Weights of a small transformer language model.
Size: 14 layers, MLP 704 SwiGLU, vocabulary 512.
Training: a variant of SOAP for these matrices, 776M tokens, 2961 steps.
Each number is 128 + 32 x the weight over its row's rms, rounded and kept within 0 to 255. Layers, rows and columns count from 0. Numbers have three digits each. The size before them is the row's rms in percent of the matrix's.

# layer 7 MLP gate, 704x256, rms 0.122, rows 576-647, columns 64-127
097:109112151069160148134148174181181141079103091145182182147143122161158099115123153048135116112080126119153077113173151124129190189127121154177132138128124146148122133128143145121166113102104099
101:118180080118133091130137114144120175142156098128130088162127059196120061141082099173135088163145137142197087147132178116174111079128066119187165163171141143073134196104095139136100151155077144
105:154107161090105155100129109192185157148135128083134110161087090116082137128119079099136210122111182151124130137171149115117095164104151147136078131137126148045141154163130104123101147104179170
100:171062176111119126106134116161131127152133128106093146108123122113129086160109123151106103149075109099063158106133086208196174079112125165136090153155176114111166099098154154125113088151124122
099:108064089067117175091091067154156090149094130124186078143096086142121119125121118084080144125171086110099079121105130080109160152072143107065171104080120191138128137122062144083133117128108113
107:210105128064107142116140149111140165163129096167117114158142138134172122140153164180109133123128147172172143109071131179151134155167185096178089132181095114182133103129111147147118096137122166
089:108113088150139083120135153171114135088078132188168178064078112173094143153110076121118073143151106144096125072097172124129125069131113150155116152141100110132142114137158140107200147105136160
102:111180123142148115110118110169095143128109140172139178137174097146077107107113159180114116081114103174091147171107166129119136191109075136086085120126155143158116158128099133148135100102125133
091:154093159079128117085124090127145138076153171164137129143109118168178094144108144107140128150157171101097136171176183141130081055123124171136076154151150109121158150142097144147094138149107173
107:101123100143093150113089127136100134118155121104100085114134063112117148130148082110097099098154085092102124200127098120086098149113097168095112114139136100061023168089059161071167084176113119
103:161173111102016118090048092132104110086116173127095165104065182099175129156122125155153103150106088138104133100136076150181139145167162098091053148150139148146045146091124121156153155120135145
104:129134190142189085147176110108127163116125071090129135134179136123172141101103157162100180154097126166119172130151128152110107144144082101124132103115191149160147092074163131107143120143125089
094:072131154130089145108116137197177170117142095100110115085123097123153121119112146159107140148229145107162152111147132116121135091108105068153125104141165119131154139118121122142168183171104103
104:092102181146150120108070126152102101107203112153131126150122154153145184106123156124169120159169149136166211143106204171114161114140091115152093127228156159089189141118150138115065140173114140
103:118138119115121136087147198143126126108155137112123092091111145153161095116087144156115143139181108162101188133108120117089161083140167127157161144160112172140141151066128139076147070177143164
097:094127181147061111146129159153169122110111138125062144149121109149157124127132115107147105111087148082099176131113112152162141147156156160089124046216080110172124105117110151120148128193171207
102:132112202166207141097125134122143106177127161152114127165152135163077146203171122136121160147150184114153162130128098057150110090046151105169141154150062146073109131098165192148138100121120109
096:162150073097158059100076172206163078162131130142121168152139138068166110128166147125182126092096159128151122094124119129141151071116092107165075198080154153147177052067129139131107104086080086
100:131131123165117127098174101166129158151102086158172141111176140105177132089113129184150104090090134130105128143107155091157106134106115157077125148139127143134150090123140158149144130106183095
101:205200120185108117093134138119118154108161144078140109157113146117126178106140093170143079138091046155123147147117131104089075152098210151137090117129143104103168149058117107135134126109156132
098:087119177184091106156120096123125156154136123165165066176145096109147114143117133165104189144192107098094136158102099160146109137104151083087133151150076100181141133116150146177131109176130193
097:089076141152120137094179154138147134107171109078102150102132164094125154130142158136180099101152174164091116109106143156128150180145098106107083145135172145108119167111113177121181199127114136
098:143108135170138192086133073067148164155114149124158101115139161109109140123055132080172126103126081134176121188097123149107182138099109161104121130108179130157171135094157163147116111134114125
104:103122133113094151140107121133132111088126094119184169113105083146105118136099129159182159074133147149105083141153133153121156119111116115104100155146117139149140118126115102149165154171120119
102:163162158156121135146115168092135191121148105130157178126154154159080129118157111154092139113080127132121186172136119117209127095188097121079186133126129123088074122093130115136142107095160172
095:125151114129150129149145125100125215129108134145114122163104159112125119111060089093119134140110136109185136122150170052123099115178111152085094151133064083169085115147170104119175138132140184
098:119119098148124121156178069130102119186105109186139170180157214127098134124112144127208118149149100174195094122082130175133181160183142102158158138071107168126094114120067078104164124113107177
100:098152127176110145126193096100108106087118184107138171112165155177058113119144088117127243123137144097084088148096137115165133129158154092131173083120128119114201186132131160135116087091120119
097:150161124119112080130115125179136122122130118137101173142152113093161158131159166147121178158132108111134149105080105125069112174113115166121132136109134127150111118080140200118144139123155174
097:174182132129053143072096123135103103130160121097068116126122149162085081130105119138106152168061099166147152134194097154123102108095083161082151088131123133116123115162117110126108109193116198
094:122118120136147162039144131088142129089157081089218099140128142082109158104196117143142114145145158090108133135155149129073154150197014133125063166137114150137117089144158175163087120204112057
101:124108121132086132127196160136084151140067127083162105123092121137120141121119065148148113165120143134125132095146112079101081133149124134121127167131117121116150097111093107112185100127084084
099:147101090120184106104153147135191197142093102193106111147101150106100122176135122119133198094215172153214172188098095154141124121084150135168117163154067137122152143137138118120144115146128180
104:118138126122075131133120085161142171139094080170077060136049147095117111083111142120152144103136065090112150173133110140095112125172150101137126139133119091085160160103166157131138131159143187
106:130152101145092096173119078158108156082138088108071145141128106123140135150110099143208152119204106116063091102107079113129093101103081130155101138137067148165147105125143106151154161147161169
096:175139141106162123113183094064161118118097147093122141113100130132139137117143141121093186097131147118068137166157164162132188138128118137133129114139102114123147076060084116139156148089108178
099:121087111133098097070178098149155130150137101080111143122109177089133053115199109143121096101157089165133093096110136106100162139084189194110083064104104103093118132097141138113104106051103137
102:093139160133144134140114150152122166126123174153147167157137144073137076135152129105104130167142189130133112158117103091137133124180183112105129153139093087189132171143084167127130149146106134
110:104117093093070161148149119116065156129161150093142123095100162085181164143129129146166168106127109146107137133081095089161178115138105133154073158136175066164117127134163175143135115150100151
107:140149108141111101183082062142149116213154148182168164120095067188135172113170162063173091129140104133111146162179165188123147161140061156131115146138174080102146116144102128111081135135148133
103:121090096142196132151140151138156071143187169138099144144143170133132141133131149133223126141138170113092158189182149124160140171066160157166061156125092164150130108104159104151118119148124103
096:098101122112136129138098130144094110125142110078154112231141148111089088118103185125162129080196143098157115165067114117140074167136094141128195131120131147119069112173144096133209113104179170
098:149068170174097095125120122200115046092140122054165116097097092085127098157100117106117128133122170114072152109068146118124165158098118189136118093163180087123116099123103187135186131154132131
103:103138187109111135158099080135090125116104107230196056131101149097173118104171105086145128140107089118169129152116107110122109136117167128149065157135151111158096073063119156094110152155150127
108:200131132108070116141178199108139105153124068061101145187122133111155137150156157127088160102141092153135105076108163123092119119118072097111099167170098171135157210146164123134180074175074125
099:163172148170088131113163150125125127101107094086096113158107117125074191166163102149081173062074149086060108112135148168113091078150120121122141087077115125082146158129140134220149106141140104
100:118092177149102160056121123098175107174118154110132073173083108137168164118105080123122109121098092119157140069136111175096127223148150128101085129184125123170132158113147176168167087145185140
096:138120153116057150173148127149148124106121067094116181083143094138141086150165163103104131132087101128148110123200124158170163149146151192131120106112158160138097143089155123156111129092142073
100:143146123152104150118066143137105144114145181121113096200123106127120185089162101105069036101086116128200098105177187156111149118145143110133094118179106155125115138140074116166129149115095167
098:089094114154144144151160107222128112107071092121141131140139167160073140146099089155157155123085119154098124077126110147163141147118071122126148127136146137111138167139073164149058225092139164
097:147047140105131123063079165101116153177167113123111097157106151124170153097127095136123186118086167148098132156151124086137142148027134176149145129153129089126099113093176172140144082180154129
107:113195174125099100076159138169137184136115103128096096140127140179162122160142135109155124126170160121172143116090081151143166102138147129072072173131158144091193170165166128201155173108164165
099:120158153104136069124210185089165146142106186094053144117149146145154174168165033124096204077165110169164026167125170154120100057122118174193174149126085155128151165115147183117150060124157126
093:111143154076074195112107127105143105162048163081184091143114174120150152068111102151142107135119133166139136123162159092173161151093113174137065146105106124147120125101101147157096143106070105
097:132126117089142150091166129141134114122111114109139173068092168137074159162182110106172101112173064089170091220114120100167169117123161138136115126154076167140080154098078093104118121092158110
100:100159104169166125068207138240128157121090123101110083106147149133170161129125147149124162127154128187131122096184109127114207078145138131141174157105114082138154097089144151126132167073104168
098:122125149148112119104128148128153070120157141124106089080092149173112077114133119064161169137150097177122090113152093160123145110124162108100135100152135097098107121168105113122116095174145178
099:091120158141106143106112098105153118070095066163155141112167132129087144112163128141108135114142152137096142131163151174167091050063187138136082132105180126127124150104118126144134111097086108
099:129158148148157126106067119126159135153140106136072150121100102175120226134133106177139152091167161180085075165131122218117127110088180112191135124147132097172181133095178099171115156133099206
095:116133116120135147138122047101167130175188085158160106126168094160147124166129107199133104139171139111192091188102147107163134130134143071155137087186123105095070099121117124157153090193160118
104:109109110109107077140128134062094152131099166128086161141117120164159121147128166171079077187171139131154111105149114134152142118143162164107135120225078102113113127105141156062157109151150158
103:147077130167082118124139114098138123115114103103141154120106134129111150163184182130130145113079141071058141079118116125149064176094137128116142116091134144085173166173108126117147099136118173
101:092190169155086159133142125139198138096103138118151113110160086063080118129117049158117128105166149113138135116151153122161114144121100137121143090132103121129098103091095146197155119146103117
106:110123150156084128091133161163161115133115085138138195088128060162126112106104143108126150138089125138182132217159166088160138067120098103122099069143198128086109125247099168188129147158121095
102:175130176140151112122187145149130155153088122152134139068082081074097139164125138081164169169188084116113137150083120098154129095154182081089098173174158121136170167148063112142103132135140136
101:059106104117123126177158134126136192175085134104191143066151080114085120147141120100142155161125074170161175143118072183082087140160122102108107155137138159109094125088162102147138138127151142
100:161136133188139196134120160100143133120100096186139130122119166162143135097115147105112152137142172127175101171100140086108131107161172182167133140129141078162168103113160126156108149165157146
090:068137142087185179109105109146152152137137136149089087098114115144185145067147174155172104146173110157147113144181145101119129183087050166136227155130095097124078103152158155117133152137089160
099:175152108162081145173179137178101122138077101159147107156156125097147109116112133097131140167135154120162140136091127194079120105163091167103177146123089168128124164151144113164122123148133181
098:165128124115164118107144136119130122148160112083143162073116138150087081182182107166102154150132080139087065151110098180098081149101117120061132112125149136096128132129090222144141110126107130
098:163133185133121122165161165150121164127096129105056081069167101154099151093090127125165083102136131121123157159100126109107140126119133172165143179133174118136075122093131178101172105168134105
093:098114137121158117118149148153132138151149154149176069117112153129170115064140126138156125145142175102165055084122198082092142130122181082154148150087102103149159168106156127122162158152171160
# layer 7 MLP up, 704x256, rms 0.125, rows 576-646, columns 64-127
103:096139089159057175120086114112095088153114123160133074133107109140189116078093107123127061163173115153117152147148181127074086096164113050124098086177137076102133072095209187147152104122177120
096:105134091158125150178119093130140112210196129125115145136146133084153098141156071115152155092155123152120181170085176071140162114167105122115112100093102163156091108093168140126087142115143142
104:117123062193120069092109131158127153126135161081107112133114081135116161093146185160098124098181107123123144149112083136180138137090162152171131161094087097107150116141147095141154118101118131
091:092139137126117057122137173124101116107154117122103118177132106152124096156144120139220086140124123173135108068084176106147118171123082112141125087137070111125108091119109115101064188088123110
100:119138183146172108151117086131136142188251118071064160097144144103168127102130139117139145096155104142135135139127151121102054110130170107134120134124111176083104176143075123112109128119108129
102:135144192062124175128157128140186160099138118213112108174148114112180142100161126152161193141166178138176111162122121188087083117111093114139121114138116086162079094122124108203117118046128085
093:173129139107137083071162141102139126130122087035163140143117065099128121105167119108124086094109199107108126170133112117107087131144128195089096122131076160155161161143123136062111134092111136
107:150083132110130108122099121146159128097131149140165111099131103103101086128108142113067170209151122157166136158143129094115156151140171060154161125099144097074152166109158125129091094149185136
098:145126101155118186133141106165066136177128132143112110135097218072088083111100137147075078170142129119127117096147131085140155144161168132173153145124148111103119123184118129192093121161065158
104:163133116137142136095123154156115091087118106162097143104151081121153151144149092121162164143121093181213172094105027103132081156168152173193122107108141135129149104186200159174172110106141113
093:102128096115127152101125117141096121159105106128096146102103119189124123119137086146147110106121094121097125106093142141113140147073148126134124103103152119058158100107113119159110132171090119
098:140056084141108164135114165147115110104111126157040134132120132083160146128155135132107148168142136148094163136137156153095195155107162144161195157159156115126139072179194137036124121101128106
097:146174103145128171089195107109160071130150159188185161099139142125127160193154104171188166073124143132152128095132189123158127136136102125073130166139181132125125133105166101135165180129161133
104:141109117132165098111143117118114196135164138061127112113154156128136096118092107064107163169109152119119136138122128189177198126145143212146131138182154179103087088163103140175088145107124189
108:091146034090110118057142109149096177140124146124134144134143096154102181096185093119128100177137094128114086139111108105167104131111204115180123132078065122129111147123082162116121107106158155
095:097133143078184099165102118105122042154075071100135217102163170081137163110123208146161129126181138093124188105127107112084127127070081110148144123081106139139233134162125149107145169130132105
107:103109140170171116076090097083104051107146099099119133074105091080094126100095144163093118062135067146106105156085121201102082150146130109131090103149170100186164078080133200104149187078140106
091:105173136169143118134152159081096197111148065138124123105098124156189165169075093160090142159089165137145131115111118115104136143074111134116170133144181085112103172112124151059167130205138111
099:131105139129127113103144200161122152169114137144152161062141161141057142154163138107122124198133132059130171168141123094099090149137108136158140133100114091103133158121084152096108125112100156
096:094123121140074157150073126206115154058115164182087130111084133069130112115103150119136092090131176138138139157148147173165129162106158127191154132103108147162127200151088123117149087038161189
095:156135135196123132193167043125110166169135109183175058107158127098081100122187109122104141075122092128072090173161169145124119178120120056097088040099103108164161126115144113111118135166134118
097:109073100145157170120108160136078136199160135142051113129079207112111118206166136161112178187082121105103172173167168106123098138124137106138056127121153156132170112100135177128108152188173138
097:132182106140127199134091105131070154098094150192180150104111150111107120096103121163100067161156107139133123112122120179117141056101134127138154175082143062047117135180149131148144121116119098
102:142103191177104183151079137089160178089093123102142195139127111152176178113142182128129111169130138120088144100170145126117170136145132187201115138130106100101112146068121134103124132092142122
096:076121134162051186141109146179108127131110103128102131120114155108120178156112093124154145123053121062079181169179118119104150093137147138123129067185133086134156125139098100133117103059139132
097:135123137116145121169098092081124091153158090107148159171093157174113072152073157130112101135095115078095060140129139118150053101145072097125085125156135091161157166155090148100123094098132136
096:141115116143162083097093160141180182087117122141107151093110111135140143167122134158156035113175036113139145125140138111149128150159119152138103109118152081159108079124112146109186154119127082
103:121127113178113140161129092106160110097082140141087130189164109099129139122147155150082141190174085111098087092136136114095126161138149127153201115129126135137105145104155112140109039144112098
098:113096115146137195118110110133150153135093197161109116171135160077110122127139161085143211057101075134147170119152170118151086120112151078186165083089161096216102122169116204157162149169142186
094:129144078122205135111102160128104128095132131094123082155102163093132102189088103190135157163090118142213100087194161141146164146113153083137112110125116197135132132164117110075193113098105079
100:100190084146165155072089184107178126115115112112149180074108077113110160063180144133076160055096064141092127076093157087129097119156136122182138115118179082118118095195086119109140119174140143
099:098130091086107138109132136127159196137113161154095078083106126153186110116209159154160150092071166114080123163149135136111181058184156120145120129130062138155146101124072046143142122094092101
096:175100174102079086143146085099130115108131139159130129149128137101133188176137148095111213154143127125186073137142154186130166094142173172124092156130171151136150118134082087125138113140181128
103:159122148118125132122104139121120116150079159120155086173112097139136132054160170103134139089143134126107115171141134135172170169137122149140074083119121123134125090090138108127073122155129096
106:175177133103089108136104149175141182179143149103116119129170146149180125107115175145106159180147116160078041155109120111143101161191153089107172125167127179150141066094142060159141129076102102
097:108079121174145145136122117161101118066097116143125079106130099126095149087137193111154132145124124135138125106135154156144080121133092125102182113146134091121137060061132134079086084136142091
102:059056116096082074113119090164120104140126144126136101081086168052088153108159093122121129104134141139152160109085136119160098144071137155118033084170105115164120089131124104153161129134119159
093:125171119103093092142153150131180086109169144168152108145037173146111128114106137129120143118133132108158109105100131059182138204113161228131167158100113090157142177208100081126135145081085148
102:108146113070105121121112183152162054137137097124097203110082095124138101207158175155099161109138093100137116100161132121102140097077166150075186082094097090171144117109160096173145065070130118
104:147128189164104096135125131107126127166111121086111091148095179163127140127108221141104123175119128145106148174103105104145162128101139114121134120146205126096088144147091113114071141128112120
102:148121040152100132128163086107171142134121101091126146125139140163171109090201202133121120148183116089106146158166128169147043153084144138115159151229085127117143175092113153097135101075177094
094:124062180114170131094190177116088099115098162160147116156135183195129121158121058138111086111102121081068112127115166098133139100144162108100124152162115148117099162119103103085094096159162060
097:128114204118199146162095137147152125130150074172184148138129158163116105166131073153145163091170130101109157129167128132096149052084148197136192059098097087091130160175094136128141136063131091
103:116105114064136146179151097155128140153101173116109173142110141064132143131042167147211198141154145163108052154133112068144164122073153178138119094114085139142076142089085201133126102067078208
106:065139108168156116169136140124117142083192131114137167114147149094126129136089090189128094142161146091163196125146084133087105112199100124087075110133140089145105107114136139118121127137112115
099:100150103157164122143161165099063035152088142112104115097090130112139158163122096132158125140159074147095038125154124117157098124173194091129161101137129145087255130124077168170140073081155101
092:147113127097133151093134109112156113143141109162137148142229090113150174118096136134156151083153131121169161119105178130127159112145136070173113139137120167160123181109197084174135081088208085
097:178149119094097161125126204071142067052083123120113161175182130157141083206111207107125135135022149073123141129136154145148120100156161096179155077117151108068145132099142130124142143124127180
102:129164149145091086110126098181119146078120110164089118147102126158176126148143101140119105092103088107108098107115117094150179086168093146176120095157143120073128102113135126059152133116165179
103:160136081089108129176069112098155121177133116121133091108161116151131026070081117110104106131113182080084099126072081099124142109126183179121157129149179143139086109109096144125130102117088128
098:127061128133099104170135071114166103154122172141136123143121123125169148135112082197087083155126127111087154186191071123106161147118062077152134150090165170103132195192170102194141141129154147
105:154143146072137170172096139124135168101096070123147103116165109145147038115115201133172121117152122096107136097122091155188135108103179090142098137144080149146066085136117102113166092097157163
093:098147069063138097118133108155067129133132061125062149142172082110118131150110169165187130122102087189108168131040143101145151119125112055127165168086109116117147095154173094077174121125101176
106:139163129024129168082120155080107118142108112116094123182104181116078158156071159159119108126106145147139091216105176109160143182119153135149105147146122130152109097205129195148106117155115077
095:142111126178206160187092153146127075123129137128155178114125127102117092128120170123128144156146084112166140158152083152108128163113180163077115152101103149106111142137145109135143164150108113
098:118062038141055162129110094101150135136132125139105066158110120117045173104155111122149162089122108160111144145161113170143115099101125119179064118100138118082132133120148139109126114143130180
099:117169074164120169120133075129117135143169137126086111181121119138131091094114098137161125123090137095146093118104099103107124153163113138105087152108090084079157109156132073132149109131187161
098:127092111114144149125115081156165144099152120083100132210110133100084082123165045165137127138169105152115200048165104123139097143123160061142148139133140113143121109139136185110173151190133132
105:129145107119056134140127092153174095108173108123137137177125132114104154115126131102112137169059108163100158114133107127211136106139134158146118130053126199218089095125153135155139121074112075
095:148184143182096108118120163127115108142150140176135153050138107129112113159122098100121135091112114154117131123157140133158120124126110117121149100120115169164097155135074142161201082162119192
104:149155107086136130098176095100170131171164165196114126152151137165117125177095116138104171139179126184142094146133140128206152128110111128102046153179142156108153145108141128162135068136128108
096:168131083139138126086080162151163093150126146176123143124109117115138092172099181127143080209159140097162142139070141202131096153116138072088177127152128158171156129161169160172095084101126122
108:146094139157077099217125122085121133122069170166142130178103130179157127071116095108164153105174061105103099149141099158118110085147134121145166134167128144160080116117140123071105156127143135
106:092050080127110117160159111110132107166127140165110103146115069140186132139120120163139123154159110132084127083170092162143126155100149164138130134131067138160155133106136126087085159121144092
103:203139057155076058106125114102163181105077068222110137058099108122093105062105139147122135118148152133147141106159134138157112168152146153104106126129085120178171085146071163128168161122101132
100:127135137170093196130086162090103088133131127131146138146094157097146167098132138121114120149158158173141188128150085125152071095107140147142112192185133157115097113178102141131124156102150066
100:104121133108117157098079135053083158132158152129098087119083079116141122140134136175137146120220139176142111153142107115088124146136103079147085166102105138113099144179162144108124150127124122
099:098129136073177090085154135169137124153119089168098088086104178123101185087115128152126119076133122128156085137137158156144148194160049137100122191133178096124145137189140054162121084146147156
104:121161107140130075172133085154110123122136104124086102144162170114126125102129081106119106132108101113127088131129105175139113172160141230158124079171175124103127128087049138194094136085039150
098:117165124082146078144123161137183127164168175084065166126132138120089157117176052126085152159111122108129091147143150075061125107168147150151141077151155163116131077158079131161172108172144142
100:158117153136159139156117116086104087145115131144143113124144114132174158198160126142159153107059161191128114138146136122146135143141128099160113053110080158176137146113139169159102108114181092
# layer 7 MLP down (transposed), 704x256, rms 0.117, rows 576-646, columns 64-127
105:139143116129179121062119111182134108150212101126105085082166110176104109135141091145148153160116206146167193125171155074103045082137146149122082207129153156143094143105198092118116085104140098
096:162118142099086167102097135087129100158126179098129124134127168089088177149155105064108176119106128194107092099128094163133108131112176087175122099137123139150078117156102147129139070147154113
104:163082118117163174126143135046104140146127055130140152073125173068140117168162112167125092094181167092093160063145079079116126121126111181139153149111137061093144140090102096149114137154170111
104:114115135162119072126104130184131078056110100151120148096123113150143136123120126112095093106148121077130185119099171112183116130129096125162133177168147100175148115110128188073158116109053124
104:168109138148144146141115175066123125147104121129080124100086164081098138142174195132157092086099083094070099137154129133070106189130165126171112138174071136159100124121103128154133119112185141
106:138135187073134209119145152136155157106111099078156119111140179141162093109095163149112135156168086189132107137175199170157145085100075081112083128108106108149077124159089099126129121164089139
097:161169121153114064110097124131137104055131131093163110165181033146100139126103140065150145169154138182146121126126165163146111109098078187124141157139120148181131153114103097110103166175093069
102:108175177149142095132097157083130140164163084156120121089113139166163080145153105122134141157177169150097136089096116168188180145098095121190151091092130141129175153123096143091128155091090088
101:125143141139128095128139071136121139137024109098121118071091171108170116161157175150119111153091152130132134077146143154119148115099170078120119124167141125140111147116141084126128132073123125
105:094115131158111089126123155101142081140137125124160122149107151137123116131144081114167120112112081087091148160141186141129082120141129163120065144100177169161170143123135137117131097105132113
096:156146105129128130111109108160139096106117108176109083105078187150089188115132090113146155128129244089120142150123131092108090086138126125147152194116173161121093115130123163162115092147103173
100:127097100106094098141087138152144100115101104092079114112114124037121110123113171161135205158098164114112102074155154094135130189140174162134141084141091136176138093097151123081132185162146143
092:166118110144152097120131150081157138135090188133100139150099189103127141108055162100136131163162173092144152147128136154116143158102123135155150166103091163142122178149118064120150096135167060
107:121124120134156120058125130131133142124140126082177121145131075129199085095142127127167171095153132066128136145110163197138109076158124186115103083163148119106147155151133137102143108126174148
107:075122137155126149120172088101128155145049122122158147099150082119132106124113162139142116140110132095173126082098137112124078134113183124145095111082099141183105124100104172112139151157079106
097:145089181124156101125103132114132161185098129171146086120103136034120152127129099108123161123151077063169125128112118153131111115141209106178110143149131088136111124101121045104130103119125103
099:112198202129076124085126174089127068169133139182110100082075148129137151138141121142142142138156187130095140121119190146100125184133126104150135179097148114166152117156195126048170161076163075
098:186140094175152123142112118157118109186155124101179145047152140090143140062142061153134081070150111122081125094174093095130121115112148035189156111119079167111135113126162139161136128122128173
103:133153111095133148201190096094193066146146131163123101127137119139137113097078140110134174136096108125103140160169182131117096120097150109089135109138123135101065151109185182075155128140130125
099:126140106113114099102075102155127083147106109141179053161074160138141153177151112143165157157131097153125126123111153099114139141149105063165089072121128129191118097083187160137134187101138133
101:178180097119089142100148067117170146151120131108120118111081090163104121164179106128114109041146112103137107097094113160112108125172136075148107072140065081135147160125058126167124077207095130
097:116189157148094112126074108131198177143054168150085081159105108163070142045119138075159086146128163097120117138185138134113103130081124109111147148099166102171105191161100118111150218127197088
102:141167176129167091080111142158099162154152098106164141105163108124072141122154104180056118201117113138133136132102141147140145133141163097154152149051131110126081123148105162096129043089154126
108:123117197081108109154097127099144136112111111163144091095119063119062208118120154105138130140127091112136197116178075146157172081138131132165155061064089176127105089056118107147137134082106075
096:136125147173157131119132163094170121136111166146067150163111121138124120142151108168145090148122103142165082138065113104115130166107134153153157172134012186145159152121135102147129072118109151
102:125197079126235068175123141137115138071141091137110113127066136138059116146160095117123103126132157079088106110130116236186124127126174124178098112078167112103169109105137141189094130106167102
096:168130111078181126110184157167143092119111091115138073145062181142126102152134153061084178191155132139083119192118123117118094170172088076189109135167104127158127154101139159080132089132113175
100:124132090156116071124095110063151112085126131117123160177132129122137036167077144134156069111084095137138178134164164141140108174153152162098100160143110089148078144076133145159141105171145116
095:122186130190154041074099124130180076119107095115170074159174109096134117146142131126147122137133108166093095143102109113144058151068129113160115130161136108164182103112119091111100083108163155
102:093139096098147126133129130174121149125122182159152135078136122132142104152188086148074180141088175126148088085100181077095092162110100123159072064118129155142127104149137156157178143153132080
098:103178040089112170084123075145148134154104114061097113109100118118125163155115064189160170114156096138158070095083102135069086089121135201113099135109196082123176171172122143190163124108142080
110:096149132130144139027092112103179172113116157116132116172174084120146146154179152142126070097185118119158160115109106159093110100159112124075119114150179104119110112119113137100045187114093109
097:112106142127096150172113118107165185141124138159160152108137119148089112172177208122187151113097110140133147080127134096092156159150113204106111114133148091170108099162177172132149092162141152
102:166114150118095106069134085125141144103177135145108121170106111081116145127106105142182123100134159075098109107102156135108146151119116100119105129183167161161130143199111073117068113157144160
101:132190116122109128169161130101161040195120134075125125111167106187108133068166147080054144099084161086166136158093170118179157170154105169104253128121113081117129116146144153175153140078163145
097:121121087193176149132169132070144129089099109138152127090156089151134134120135102193119103183108166148106140152150132137187126147128139143130131110173166115131109105096073136057157134149183140
104:090136142120138148117099116111087083121112112195136157141123133130128214106097151152158128167150200107144147166167070157137135110150121107124109133157136056128204123125090146137171172136196137
096:041168187110167165193127069155127158135116195147107122132193216070189096111166084153162139133132127078157184127078133085152117122117152230189084115133138080110183152125106121159110135165169138
103:115079130167153143161164166141087107119079087123102124157107150129066064145203190166104158113131101135137138084171134110120139134136156103151180133093054118151109099087134053169146135129117157
104:197162108100110130144109075122168126188155070066159095081156194142136111144113144143072172122085131114110176090101104135124117080116121031141147145201132135069121099128097158133120130109113068
104:117164133164091130081101152155138155126164141137113152098108111147145114062139139158101104103162125158202072105102129148195082138120108161149155081163146117105076154131087100141144111181169113
101:115055126175093071153151168093140126161111162125133084164165102214114147111124188119130102117087161092074127141157069136104139095098128162080161116126139174102155060080149087145159132107185164
105:130055152154176175135123147140105142097081060187087170112125213149109114180106093155127148167184141079168147159121168092088121121153140102127160079073149089153107175130093158155146129081168093
104:170107187196113193188159153114150062113106156093152185130140166153134108163157092133133155120168149143114152147126061116215095120121116109128132148077078118137128127090164152130115101081111140
107:138074166093140069098093133115113109082150112124119169185148121174106082159071090136144138166132080121133164159165138156104129123166078123141146127093100138128179146125160161135179082192121147
096:130140210121149146119080105106096143163116097108085162125100100113195063116132150131138133159129179166116181100115123143123108173115102158146128183189097084180095087075139148075081135148064084
099:170088178160123100125141146201175126124120165126133150150088196134102188108148146111135140095145109114145160126120149123122098095188145037103124136092114126101129127153151180164203104104106182
100:125091087122128154042148112112171107145155179157151142186090072117181139094114121166122094071120112104086081127108155139153122129151111123145126066120103090113129120127079136180113067107156175
099:169158106123132101131138137175120144131146149169130106124146135120218128101161117146145140167157156091126173128142119161131055151112137155218091130119131151187134153161162172099127130137127124
096:173147137153137097194136150151132096178125199100100147085158158152125146149091212120084140174098104095166155139118111151166154096171113113155149175113115142221150122112151075052111126095094066
101:133146154157080176112106115178124121107094108106163134158093074156077149132148128093140109156179131140088178045110172125161153134106129151110105142137051144162171125154186054090138159135150092
106:177093140098142098194133162111124174112102140150155125079169090108183050093101130128148170131112066107127125131134104112168124103130127118152169155193125141124115098139113080174126132063118173
096:067143124137115126087092108180126124135224109092155164157106160149177155144141115156149100157124107147142192113096146083196137122112152107080128099141119095090041115131116107112136140084145112
104:118143158128127099104097184070142128145134118091125081106112122159084105163096123143124125110156123124065112116109135130153129160100177102095128132120111081159158152114107106127168140134127093
100:150165134137080148114144121097111135118143183165076119169133089133166105143123125071113177128126087074034121121121156160118132195114065111109152111124117132163079099096142137150143105110179096
094:137114165142117102058154084142151154092155109101097135091137098163165133125104177174170149115155100138135072077159136090131134069122099165130118161147133122135115136088156133139140107092090116
099:120061128108120067137106126159154170117094120106146141089186103173120133150108146148161126128165097170115140154131132139135151134120135097099106149108152092087032189111088122133150096114184147
094:113202184088122058156135097085167158148086149098124137160158162129140118096071136104092115142098114074060120069149142160123122176122010143077123144127102126164136133163109088133103083114092144
104:127108126107075192089133138132182135110147147127108121106104148149099108135142137095161101097121137146143213093126117152114128083153122093186081121084123146059110110085091142120155192145121119
097:116121127148199124136113118118164118161183152181139127156168106154102061155210150086110109112103151151170119107134181105173119129083131201118146142156128154117129127133130134093137146196144160
097:108124131127084131202143097141150160154097151169143181157125149160132163103096164109094087127143142105126141135174084129141133154170117056147129124122144081145081077197079132175189089110129112
099:121110058084108050156113114135092179093105154154159102135104083165152148141197084114118139154098149134056148131087146142122135173103032058111138128128103170136122104122109103101124136165142114
108:143086103109067106124122064154094207118049155139154125128144102129102110097097159107144147111093150144170139136133061164142144081119111116085139172192131132135106132168128140109131146143137131
106:103126115101131109191137167145181117177119116109169083101160154142189140160094155141049154164113147121063117095138146144205151115134094120096132062088098151121113094113121101130126155162172147
105:145122113105123061171162121111078176174126090094177132078107054153168141124089134146225148096094158134156173069146122095154095070124119119116117156151141074121166114122086133151178146101102130
101:190151138094156092091121102148149111074104125072119100112096156085111133136143094111134159099171051101142138145154135135148108121149142109155136111168111103148135112121137129148206160136132107
098:090121107195125132088083122110120134145125113124093144170086128177135114167113154120155172132154163115148119099127152154124095084099089177107158131120096135130093138135110170102130207122098098
095:151205127119118107219114123112128165086117103146108148120105090137113122087170138140137162110139100179121148091196158112143122120129174137156156159146118148136134164116106108081181119107120117
108:136187099151101074182158099151150116146145138111121093170123210160137132080120109143137092126099154142140096111079090161098127165115102126123144106143151103088182104164117089143155111131124146
101:125104136085064126083106119104147116152104134149188115162155141146192150094107130203126092160118092094153153065155176179145135142118108157132135128144134154101121059135163163104077097118179149
102:090147135104120133108155090168116101137107141128146101120173164139121181071116171137120170091050147140115128144140131163165131113112111081092130163124102070102115100171152089084164094066127095